Each number is 50 + 15 x the weight over the matrix's rms, rounded and kept within 0 to 99. Layers, rows and columns count from 0.

# layer 8 MLP down, 96x384, rms 0.203, rows 0-95, columns 0-63
45 27 73 19 39 58 38 48 40 51 33 29 49 52 61 70 49 55 59 57 58 26 45 27 38 54 40 37 63 38 25 44 36 56 29 44 36 20 72 47 43 45 58 53 41 58 79 56 45 38 54 38 40 27 41 62 41 59 31 43 57 69 49 60
69 40 42 44 59 27 54 54 35 55 65 51 75 33 53 60 45 46 33 49 56 25 56 66 29 54 24 40 41 48 19 59 34 59 44 67 33 66 39 52 61 47 62 66 38 58 55 55 38 60 24 41 58 54 38 82 50 45 55 48 47 72 48 51
29 41 37 59 57 67 54 33 46 47 60 40 37 30 54 24 75 63 30 44 69 63 75 49 47 49 80 64 60 18 51 53 59 40 42 31 61 34 55 39 50 33 55 73 53 35 50 54 75 39 44 67 55 60 40 24 65 41 44 37 82 38 53 57
59 62 63 41 52 31 57 84 43 35 48 19 46 47 42 93 63 44 72 40 79 38 56 81 40 58 66 76 69 41 23 57 39 64 52 41 68 63 58 61 58 63 21 68 56 09 55 25 71 41 48 46 53 46 41 37 39 57 71 52 43 57 54 41
47 35 16 34 52 74 48 31 49 61 40 59 64 54 61 48 27 62 35 44 72 72 59 35 47 65 59 34 63 54 38 63 35 47 24 44 38 17 64 50 70 44 50 48 34 35 32 49 65 22 51 51 51 57 67 78 27 25 15 19 52 53 45 55
85 09 62 54 54 59 56 61 16 26 48 39 46 63 54 52 53 34 36 64 54 47 51 53 40 55 45 59 55 37 45 63 20 47 42 59 51 39 47 42 42 42 45 70 62 61 52 53 16 27 65 40 63 40 19 78 50 29 27 30 32 45 37 42
41 24 63 27 38 33 48 61 42 58 38 42 36 57 70 19 27 68 58 60 84 57 47 64 48 36 39 56 54 42 11 60 50 81 52 44 58 73 68 35 40 39 44 53 53 15 51 55 37 51 44 43 47 64 41 34 49 51 34 42 76 64 52 51
73 40 36 52 52 30 60 56 54 56 27 72 41 43 33 71 54 33 29 44 21 80 28 53 37 52 48 73 55 22 78 46 56 53 25 34 42 40 59 48 66 33 48 49 46 08 33 46 50 53 57 36 53 58 46 49 47 36 27 47 30 45 41 30
63 67 25 40 57 45 41 53 38 44 38 73 56 49 50 74 53 42 50 53 29 54 42 61 30 50 41 47 49 64 92 45 53 44 56 49 58 35 62 66 34 37 32 67 50 58 61 59 65 39 42 40 63 54 61 69 12 55 36 41 43 36 42 17
60 47 26 63 47 70 55 31 50 39 38 56 65 32 39 60 29 09 31 60 26 60 47 27 61 45 25 59 76 59 72 34 54 39 40 68 62 67 57 75 55 59 60 65 63 42 71 43 71 44 61 58 53 35 58 60 54 46 67 24 22 55 56 23
00 72 60 37 36 63 33 75 44 70 17 29 48 65 62 34 67 45 57 62 40 55 50 50 41 40 67 44 60 41 63 66 37 44 56 38 40 49 47 40 45 59 40 40 51 22 72 59 58 75 36 56 64 25 59 56 66 40 83 25 49 83 35 41
72 70 33 53 32 60 43 64 65 67 39 40 49 65 74 51 59 71 13 56 13 57 65 60 47 31 37 86 24 63 58 54 64 26 55 85 68 30 54 88 45 35 49 45 47 53 42 36 71 68 42 37 53 66 40 59 62 64 56 74 47 65 63 15
23 72 65 13 47 40 42 83 38 39 41 49 46 61 42 37 50 33 48 63 75 45 57 38 48 26 70 58 49 54 30 67 47 31 56 61 27 35 77 24 54 71 52 39 34 34 37 73 48 42 51 34 69 34 31 41 57 57 47 60 35 40 60 55
86 72 24 39 51 69 31 30 57 61 37 56 52 92 48 43 52 59 47 54 65 46 32 43 34 35 41 48 34 32 99 49 55 50 33 43 56 47 29 43 59 33 69 47 35 44 47 45 64 53 28 51 49 49 46 54 42 57 60 55 65 57 33 50
34 40 45 35 51 45 61 73 42 39 51 45 49 27 48 24 45 32 29 54 05 63 68 44 50 59 52 22 61 21 48 69 47 55 57 33 46 65 32 69 00 40 52 43 31 30 44 64 20 26 53 33 48 51 48 67 42 58 82 46 81 30 40 56
30 45 42 42 45 67 38 48 37 60 41 50 50 39 40 73 53 56 23 47 48 54 55 41 50 26 86 65 51 45 32 52 64 45 45 63 28 57 62 49 44 64 44 61 47 43 37 31 51 60 46 55 61 51 61 47 73 55 33 30 64 50 43 48
60 20 52 42 32 53 38 35 43 47 49 34 50 28 46 52 37 44 45 23 91 22 68 51 40 67 48 53 61 35 55 76 38 10 56 61 51 75 56 60 36 28 43 74 28 44 42 48 46 14 47 53 52 32 66 66 32 38 36 46 68 62 50 40
32 81 44 69 38 50 47 31 47 20 52 35 63 62 59 52 53 60 54 39 59 28 43 42 54 47 57 65 41 58 36 26 38 52 39 62 71 59 51 37 64 72 40 65 33 50 24 60 62 56 33 22 64 55 52 37 44 54 48 65 43 54 35 51
67 71 53 13 45 60 38 59 55 74 28 71 45 50 55 71 70 45 60 64 64 72 53 60 62 35 56 35 62 47 54 55 43 51 51 38 51 65 78 46 80 50 46 45 32 29 65 37 78 56 38 58 72 44 41 39 45 59 31 68 71 29 62 64
00 33 61 63 55 30 45 64 05 49 73 53 62 26 35 56 54 28 41 51 71 76 60 45 36 67 50 41 31 51 21 38 48 39 51 50 47 07 55 79 58 36 59 48 83 67 87 73 42 54 42 43 40 60 57 73 61 35 21 41 44 51 34 51
33 61 43 63 39 42 40 37 22 79 47 33 67 47 43 40 45 47 51 82 36 53 52 00 50 25 43 45 56 40 65 49 27 56 53 42 48 63 47 42 59 40 09 48 67 54 27 41 24 39 49 58 46 45 44 45 41 50 39 47 75 27 54 28
71 59 61 30 63 55 63 37 54 39 62 37 50 72 52 54 44 21 64 46 74 50 53 66 62 36 49 50 12 47 55 47 35 70 55 63 60 47 48 74 25 33 51 61 48 44 44 38 51 28 57 40 32 64 47 42 45 60 36 49 70 37 66 69
76 50 16 61 45 53 64 52 61 48 39 71 32 48 68 60 99 28 48 29 55 48 61 53 59 75 37 42 39 61 28 39 68 59 34 65 43 58 63 47 66 44 42 61 59 67 66 78 43 42 61 56 65 54 42 45 67 56 63 34 39 54 59 53
44 56 11 84 49 48 48 66 72 54 33 58 61 52 42 82 51 51 52 51 38 26 44 02 29 32 32 55 26 53 99 54 43 81 49 56 77 31 50 27 70 46 52 68 46 20 39 40 41 27 48 44 41 40 41 47 35 67 39 57 52 36 59 46
52 63 51 99 78 46 62 66 68 28 57 71 27 42 21 52 51 27 41 56 50 59 30 70 36 75 43 51 49 69 80 52 32 30 75 51 46 67 40 59 62 34 47 33 49 60 68 51 33 65 43 73 47 43 53 65 65 56 65 68 55 44 33 63
35 79 66 56 54 76 23 45 46 41 35 58 66 60 43 46 51 28 42 44 09 53 57 55 33 20 46 54 41 56 51 73 16 31 40 59 64 49 31 58 43 63 40 33 39 30 56 43 53 54 53 45 33 66 48 66 41 59 47 57 69 50 21 29
44 39 59 41 59 55 45 58 42 32 64 35 57 77 43 36 48 49 33 41 61 49 63 53 52 21 46 63 66 45 63 63 41 41 28 45 70 59 54 82 66 68 57 41 64 67 61 55 64 40 67 64 66 54 40 45 49 36 56 71 57 22 52 45
54 55 54 38 58 47 50 44 61 39 49 36 40 38 67 66 58 63 74 61 45 40 48 55 56 76 46 44 46 67 60 38 51 70 48 51 87 59 41 58 44 46 48 66 45 43 48 56 56 61 43 47 60 65 51 66 47 59 63 20 44 48 46 33
52 69 43 62 55 35 45 41 47 47 48 28 39 52 52 33 54 55 59 59 42 40 38 68 65 69 46 54 64 47 49 42 39 36 63 44 48 25 43 95 38 39 63 59 27 60 52 34 40 67 54 40 52 47 37 29 43 42 48 18 31 37 50 48
77 30 40 38 52 42 48 45 62 46 47 70 51 43 48 74 41 20 34 44 72 40 70 36 47 80 66 36 36 55 04 41 42 41 21 50 45 27 40 63 31 52 65 42 45 46 05 50 42 46 50 48 31 61 31 43 32 63 27 41 56 23 29 51
56 51 71 52 59 41 48 63 45 59 47 46 61 50 74 43 57 70 51 74 64 60 56 83 73 45 33 83 38 49 39 55 45 51 57 41 63 57 50 50 39 73 26 53 66 36 29 78 46 69 48 67 53 39 40 37 50 68 29 44 46 46 61 37
56 49 41 44 41 47 38 39 44 52 78 19 70 40 59 32 46 25 61 58 48 48 32 31 36 64 55 50 98 50 95 34 53 34 39 53 46 42 49 45 28 59 50 36 36 40 66 50 45 52 57 31 29 22 34 36 34 60 73 62 43 32 37 26
45 00 35 54 48 73 73 23 61 60 28 56 47 45 33 56 39 61 52 38 39 42 52 32 61 43 58 53 44 46 18 56 54 87 29 38 29 51 50 31 57 43 35 59 76 67 89 41 36 44 55 46 42 27 44 31 37 63 26 37 61 56 76 62
74 59 35 62 67 35 60 50 37 59 37 77 38 39 43 18 49 37 49 79 51 40 46 43 46 66 32 35 93 57 24 68 50 53 60 39 50 62 57 41 65 61 53 58 53 56 28 49 61 57 43 26 46 52 54 44 32 50 24 28 53 38 29 70
29 50 46 84 52 30 60 72 39 59 66 68 66 62 63 30 81 52 42 59 80 66 44 34 61 73 54 44 53 78 34 38 41 62 35 57 60 38 71 43 57 42 42 48 69 48 11 53 51 40 35 55 51 49 54 62 42 91 99 53 49 66 57 60
83 52 60 53 32 47 50 80 72 43 65 54 26 57 52 62 60 53 67 25 54 60 53 66 50 34 43 88 62 40 83 37 59 38 82 53 67 51 49 50 34 73 51 53 52 55 69 55 53 50 65 55 60 48 51 59 80 52 65 40 57 58 72 51
44 41 54 69 53 92 56 28 39 46 43 25 55 61 54 27 54 47 21 58 43 39 21 51 55 63 37 36 32 52 93 43 40 53 43 43 44 43 35 45 32 37 39 33 52 26 46 68 65 38 61 45 87 46 46 48 59 63 52 30 33 49 51 80
34 53 39 92 50 57 73 70 54 52 41 38 54 42 49 33 56 37 75 49 31 35 39 39 54 52 44 31 70 50 12 66 45 46 52 32 81 49 79 50 54 63 49 25 43 32 74 47 21 62 51 36 58 66 73 66 36 45 76 38 53 65 57 61
38 63 60 31 46 52 44 57 58 53 54 30 66 33 45 52 43 48 52 36 56 70 72 73 70 81 63 50 37 50 56 47 67 49 57 40 36 41 43 52 54 66 50 40 43 49 55 52 58 60 43 55 50 37 56 59 58 59 28 42 40 70 53 60
42 65 51 54 42 43 56 44 60 38 60 21 26 61 49 62 32 35 43 72 63 44 40 59 58 40 40 24 58 32 31 39 28 53 29 64 49 13 47 49 19 64 59 44 35 54 39 44 31 50 41 47 58 48 47 44 19 59 82 53 41 40 50 38
20 49 67 58 53 72 49 65 49 57 27 49 35 54 28 50 11 37 19 64 42 31 45 42 61 13 79 43 48 44 51 78 51 60 45 46 36 33 56 50 41 61 29 31 38 25 42 37 67 05 64 56 66 53 60 66 44 37 39 34 50 50 41 41
69 17 23 59 36 59 60 71 54 61 38 39 46 65 61 55 64 53 43 29 64 56 33 47 55 35 58 83 44 65 39 56 52 59 47 62 61 56 58 64 75 43 28 41 70 54 38 57 36 65 51 41 49 81 46 45 60 59 85 66 83 72 75 46
66 42 34 36 62 50 55 55 42 74 29 56 82 46 47 62 44 43 70 42 29 54 43 25 55 52 30 82 29 64 41 38 18 66 39 27 40 30 43 59 51 58 42 61 42 48 55 48 44 64 38 68 45 56 54 50 51 68 45 47 44 66 61 54
38 89 39 86 37 57 40 21 34 38 62 64 33 39 65 40 43 50 65 66 35 48 47 62 73 42 56 08 49 53 63 70 42 46 33 86 28 49 41 55 68 36 69 60 41 73 62 37 55 32 69 59 59 65 72 36 58 60 54 31 64 45 55 59
40 28 36 79 54 45 37 64 42 41 63 46 42 46 76 64 66 63 49 65 59 26 68 42 48 24 63 65 63 39 42 71 54 54 31 42 51 44 45 57 58 54 48 51 44 86 58 60 42 54 56 71 30 58 48 42 38 60 70 63 66 44 50 22
32 42 60 27 63 41 54 47 39 43 60 46 46 63 52 49 45 41 24 49 61 58 36 52 48 46 39 25 52 38 53 59 41 36 51 49 57 34 60 59 62 65 27 25 40 63 43 43 40 61 24 46 61 59 72 61 61 52 40 72 55 70 52 62
63 60 46 56 46 47 50 45 17 61 47 72 69 42 58 74 32 49 52 17 60 55 48 36 45 56 76 53 37 52 35 32 50 51 44 42 17 25 53 31 44 58 32 19 60 52 66 61 47 37 53 45 39 11 44 47 48 59 74 48 36 56 49 43
19 45 66 49 54 35 39 39 47 61 63 25 32 46 41 46 47 64 44 48 67 25 15 80 44 66 72 52 66 44 77 44 61 60 70 51 59 77 55 58 34 61 35 55 57 75 40 37 44 45 63 61 52 46 56 55 70 45 15 80 46 42 52 36
64 42 34 38 61 60 52 78 47 60 59 33 45 45 63 70 54 14 60 67 66 67 39 65 68 37 63 51 46 52 13 34 49 44 50 53 27 59 57 26 75 50 69 30 54 52 50 56 40 40 47 57 62 44 64 47 45 51 33 52 25 41 24 26
32 62 35 53 39 76 49 87 32 54 53 45 40 55 53 50 61 19 48 63 62 39 27 49 63 65 57 53 58 58 63 42 59 63 32 49 42 67 44 49 30 42 64 42 39 49 50 53 47 45 49 49 61 55 48 11 48 43 19 43 42 50 70 55
85 64 57 51 60 62 49 59 41 30 48 35 59 55 36 75 38 48 39 42 41 49 27 71 48 71 76 40 71 41 37 45 54 57 28 45 47 48 55 63 69 89 36 68 81 64 34 49 59 66 76 46 62 60 61 56 65 81 50 68 36 41 48 36
80 49 32 45 68 51 67 46 29 47 56 47 54 45 69 33 50 50 52 32 77 25 53 58 67 32 60 67 43 47 52 20 65 54 50 61 54 48 26 41 34 49 46 44 57 44 25 81 63 43 64 73 56 52 49 77 49 29 40 25 37 58 55 45
38 36 55 77 68 48 62 33 43 47 56 55 34 55 40 42 43 26 69 77 59 53 34 51 57 56 55 37 40 57 66 54 24 19 29 37 63 66 12 55 46 59 68 65 35 47 41 50 35 30 64 49 36 63 44 75 70 60 44 72 44 54 48 48
42 25 65 49 38 49 38 44 67 44 55 63 39 21 68 68 40 25 65 57 23 47 66 41 23 32 66 58 51 59 24 39 43 50 39 55 56 42 49 56 51 33 60 24 42 40 38 63 44 42 33 30 45 28 47 46 57 27 62 23 44 50 39 30
46 33 10 58 27 54 25 42 33 47 55 54 28 52 47 29 54 50 39 24 80 69 40 57 57 77 39 57 47 24 29 47 55 30 56 40 29 51 54 28 49 36 60 42 63 52 50 62 43 33 48 34 66 50 46 83 29 38 60 57 46 24 40 62
42 91 53 32 35 37 50 35 66 42 78 61 65 48 29 47 58 89 58 32 70 70 27 40 46 62 36 42 45 59 44 42 60 44 35 67 47 67 79 54 45 60 57 45 37 48 49 93 54 47 46 37 26 36 44 45 51 38 43 67 64 23 43 60
66 60 47 59 76 59 40 54 65 53 53 76 63 53 40 01 51 48 68 71 40 65 33 67 55 32 54 67 59 57 45 50 64 48 41 53 45 27 34 29 50 37 72 50 46 43 48 49 42 39 55 50 68 53 54 41 77 65 48 60 70 59 67 46
43 63 73 65 62 67 48 61 74 56 55 50 50 41 68 44 48 55 38 50 55 57 68 62 36 47 59 60 52 53 37 51 59 50 66 44 47 54 48 49 68 67 31 28 41 20 78 34 26 32 49 37 47 05 37 25 42 40 52 54 55 49 57 78
24 56 44 52 34 48 55 48 73 42 48 49 66 52 43 49 24 37 56 77 47 47 38 40 54 62 49 18 69 36 50 42 36 40 56 34 32 68 45 41 64 69 65 55 47 27 17 71 77 58 32 55 50 19 56 54 33 79 45 48 52 60 66 26
34 26 52 64 55 50 44 57 29 39 46 64 58 58 44 60 56 68 63 49 41 22 19 61 48 60 47 58 51 41 69 48 76 56 62 34 70 25 39 59 71 37 73 45 28 58 35 43 42 59 63 39 48 53 83 57 74 36 50 18 27 53 44 39
45 60 18 45 43 58 38 33 66 70 38 48 57 58 56 50 48 46 71 68 80 31 36 73 49 45 99 60 31 49 51 51 57 83 35 57 57 28 72 66 78 55 60 44 62 30 82 40 39 47 43 31 25 57 37 63 37 63 36 61 27 49 73 59
47 51 64 72 55 89 33 61 13 58 22 38 61 52 70 66 82 51 55 27 31 52 41 34 63 53 48 66 44 36 42 67 42 38 52 58 38 26 45 44 62 23 52 32 10 31 39 44 67 67 64 27 72 40 53 33 36 47 01 21 52 68 48 58
00 51 39 69 26 83 00 52 66 00 44 55 15 25 64 33 64 19 32 48 69 29 09 60 10 49 99 60 34 02 41 17 21 47 77 09 72 46 63 00 79 44 30 07 07 56 51 17 72 72 10 94 59 52 59 35 77 58 46 57 53 32 29 96
42 47 61 75 37 48 67 59 34 56 44 35 49 47 51 45 72 33 41 52 70 56 53 39 49 38 48 72 49 32 84 32 42 41 12 49 56 51 22 75 14 52 53 58 40 45 16 47 63 44 49 56 61 37 64 40 40 66 34 56 57 58 70 42
51 44 24 53 62 54 55 59 48 50 77 45 35 50 70 38 52 32 51 70 60 70 36 57 58 31 47 63 32 44 54 81 56 63 79 43 63 51 56 56 40 60 38 38 54 68 85 39 28 69 36 91 39 28 51 32 52 65 44 58 40 50 68 23
20 47 43 28 50 46 33 59 47 45 27 43 60 64 59 69 34 64 38 75 47 52 27 35 67 56 53 32 47 45 66 84 57 64 98 51 62 53 18 52 67 38 75 42 43 64 63 56 79 51 48 47 67 71 39 44 56 64 62 32 56 30 62 53
36 20 50 69 69 47 43 70 43 45 66 48 29 65 60 57 57 52 22 41 66 75 67 47 53 51 61 31 45 63 40 54 62 47 54 48 73 21 52 42 53 47 52 32 41 44 55 45 24 79 64 78 36 50 37 28 50 80 50 61 61 55 78 33
42 32 23 14 68 42 54 68 52 47 24 85 52 39 46 87 68 45 48 59 48 45 59 58 60 53 61 78 45 47 19 64 46 44 38 62 41 39 62 62 24 39 37 34 50 64 33 59 41 63 48 45 30 27 67 66 38 53 37 68 73 57 37 73
69 32 60 36 43 49 64 63 42 50 29 49 53 60 38 37 41 09 42 27 70 61 43 49 47 21 34 44 64 60 44 44 60 60 54 59 77 66 56 31 47 34 58 33 62 30 43 54 73 51 55 60 40 53 49 50 41 29 92 56 41 42 32 27
11 48 43 93 25 63 49 06 52 52 40 73 39 50 66 60 66 23 56 48 26 78 42 73 34 39 61 65 60 56 23 49 42 44 37 38 37 59 54 52 32 44 90 58 42 56 31 41 41 66 35 56 36 55 59 75 47 45 69 41 68 52 50 57
33 47 73 21 57 34 46 68 62 44 18 52 26 53 58 61 83 36 58 44 51 42 34 50 35 48 58 34 77 56 19 41 49 76 32 47 91 19 69 55 53 59 47 36 45 61 75 79 50 42 71 61 33 33 58 30 30 56 53 38 50 71 68 55
86 70 63 40 36 51 46 52 47 54 47 31 41 57 50 63 53 76 32 79 19 31 52 61 36 46 31 70 42 36 97 47 45 47 39 72 43 35 54 64 46 56 55 50 37 56 15 43 62 57 49 66 70 43 52 58 76 39 37 50 44 22 50 05
74 50 11 61 43 43 51 43 49 54 51 54 54 31 57 51 34 35 48 66 49 37 50 57 59 70 55 24 48 51 44 65 52 42 57 67 45 59 56 45 53 45 63 53 24 45 34 67 36 51 48 63 45 65 49 36 36 63 41 49 47 26 63 45
50 20 58 29 51 65 46 52 19 27 39 63 26 44 49 57 63 46 49 39 37 46 50 65 40 42 58 50 43 46 23 52 39 61 56 48 67 43 73 51 28 40 55 68 21 64 41 34 54 40 50 58 34 79 22 57 59 57 60 36 57 59 70 45
59 59 49 60 59 48 57 45 33 32 13 43 46 59 41 57 27 64 57 81 33 20 44 79 45 59 26 44 60 42 26 69 42 60 38 61 54 42 53 50 59 38 29 62 33 57 46 20 49 25 76 38 14 39 48 69 42 59 65 41 64 21 66 54
74 81 43 54 68 57 57 37 44 59 61 59 55 57 30 41 48 36 30 41 74 63 61 46 58 56 44 84 69 52 72 49 59 66 58 55 59 51 58 46 52 79 53 34 43 61 32 41 82 39 49 63 45 53 49 46 41 37 43 53 58 52 64 59
68 61 52 38 62 38 51 60 43 62 25 35 12 55 59 50 66 37 58 27 39 76 46 44 59 56 57 76 62 46 82 48 57 61 31 51 47 49 46 48 69 54 32 52 53 62 45 46 41 66 70 48 54 57 53 40 39 43 52 42 65 63 58 45
50 53 64 47 49 45 47 85 74 32 47 61 30 51 50 38 69 61 58 67 92 43 69 42 46 66 59 54 44 36 46 48 60 59 32 71 42 58 62 46 61 58 48 34 67 49 46 19 74 51 57 61 47 12 65 39 36 61 45 30 44 41 68 51
55 18 53 43 63 42 57 43 67 40 66 67 60 40 61 69 41 39 19 31 53 91 49 36 30 61 75 31 68 51 37 32 40 52 81 16 52 75 57 34 64 30 46 64 43 31 57 53 40 24 43 52 53 57 32 49 53 59 28 50 57 47 40 45
65 64 56 59 56 59 42 48 50 38 57 37 54 43 59 49 48 25 65 34 67 15 70 73 67 36 38 56 52 51 29 28 77 58 58 72 58 62 57 52 86 35 37 40 40 42 49 58 49 61 66 37 57 55 40 42 67 68 40 43 39 51 43 77
00 46 39 50 46 56 32 06 55 57 02 40 28 84 67 59 77 69 41 34 40 56 40 14 44 68 51 58 65 48 46 26 63 70 14 36 42 30 65 76 60 58 50 42 66 77 40 35 63 52 72 58 33 39 38 50 67 48 42 34 46 34 49 47
12 24 45 78 48 60 58 50 56 47 37 45 36 73 37 68 60 81 64 46 43 31 56 76 46 50 77 60 23 51 65 65 41 37 42 50 22 36 50 63 65 37 29 27 40 18 52 46 41 74 46 53 05 59 55 44 58 40 74 56 50 64 54 80
34 58 49 48 52 53 45 37 43 55 57 42 23 48 30 56 66 59 45 63 43 56 49 41 27 55 60 51 84 48 54 29 28 44 54 53 30 47 74 33 45 38 56 60 53 69 30 56 58 65 48 42 55 51 49 47 37 58 61 62 40 41 38 51
62 74 69 55 40 49 70 29 60 65 76 39 48 70 75 67 63 58 58 59 40 64 60 43 58 39 68 57 55 61 70 31 54 42 76 67 46 45 22 31 37 86 57 51 58 51 35 50 46 70 64 64 70 66 70 74 61 47 41 61 79 37 60 64
31 52 29 16 47 32 52 49 58 48 55 56 44 43 57 62 58 49 63 70 29 61 62 32 39 61 55 48 71 44 84 58 57 38 84 52 67 74 63 58 69 46 42 68 14 46 41 81 47 28 32 48 67 55 63 34 51 49 52 42 51 37 31 58
41 30 64 67 79 60 39 90 81 68 35 52 44 71 60 77 40 71 54 49 54 46 56 61 52 43 54 59 53 53 48 53 57 36 60 51 71 47 60 62 58 41 59 50 53 65 49 13 21 55 45 36 51 32 57 58 62 54 25 48 59 70 66 33
48 67 27 49 61 48 36 58 59 44 41 51 37 81 29 46 62 43 54 49 59 57 61 53 48 44 51 55 47 44 32 56 56 53 64 54 51 60 41 72 55 47 51 46 37 34 45 69 30 63 41 32 55 68 31 40 47 40 50 72 33 39 52 32
49 58 47 25 63 41 39 44 41 67 29 39 67 39 60 63 61 50 40 52 67 42 71 52 64 45 63 50 65 53 55 62 43 64 35 43 31 48 59 37 40 40 55 53 52 34 38 60 40 55 42 59 60 55 79 54 53 58 55 65 60 42 73 40
58 60 37 18 33 52 43 48 34 30 51 23 69 36 49 24 51 37 64 62 55 45 45 59 58 83 53 56 45 55 37 29 75 62 52 39 44 37 40 41 39 56 71 43 64 64 59 50 77 44 47 56 84 96 58 52 62 41 58 25 64 62 44 39
76 62 34 28 51 37 46 36 42 93 49 57 41 39 38 37 73 41 63 87 25 40 54 97 48 36 66 67 41 43 41 47 20 47 68 49 60 49 52 59 77 50 47 49 79 51 54 59 37 60 49 61 24 78 34 73 45 51 59 31 59 57 35 33
22 34 53 50 44 37 39 49 33 56 42 59 40 45 42 07 94 20 49 54 19 66 53 29 40 54 43 51 54 71 41 44 63 62 45 62 52 36 55 52 44 26 51 65 35 59 80 56 24 69 53 39 31 71 42 54 63 34 53 34 55 49 47 39
67 27 59 19 15 18 39 66 61 29 48 55 82 30 29 43 72 47 48 37 70 56 47 44 48 57 50 70 62 48 71 66 40 34 24 51 48 61 30 36 55 65 38 78 63 35 39 42 52 33 46 61 47 58 44 43 31 61 65 15 51 34 53 34
32 63 39 32 40 35 29 43 36 52 30 61 62 64 44 43 32 65 47 46 25 51 44 50 31 78 54 75 48 58 47 66 65 30 59 39 31 19 51 74 68 32 54 21 67 50 99 46 68 61 61 56 06 17 24 48 58 48 61 37 40 62 28 42
53 53 33 70 53 51 69 44 34 47 48 28 73 49 18 72 49 45 51 73 55 57 57 32 47 63 79 44 37 55 95 58 58 49 56 58 62 52 33 80 77 59 56 98 73 47 00 54 58 38 35 54 36 23 35 55 27 60 24 56 63 46 55 32
55 99 52 41 62 51 65 64 16 64 75 49 64 53 37 45 41 77 50 57 80 56 56 57 55 68 49 17 47 48 30 72 63 40 62 56 40 48 41 71 49 38 61 42 55 48 40 39 45 46 44 38 34 18 51 52 41 79 47 99 65 40 37 63
19 37 55 46 78 58 79 67 24 63 52 41 32 65 65 29 71 18 26 73 40 48 32 52 54 41 82 51 18 56 44 43 50 55 71 51 33 52 57 50 56 49 28 53 43 41 77 33 44 41 52 52 41 68 28 48 38 54 68 43 56 24 58 67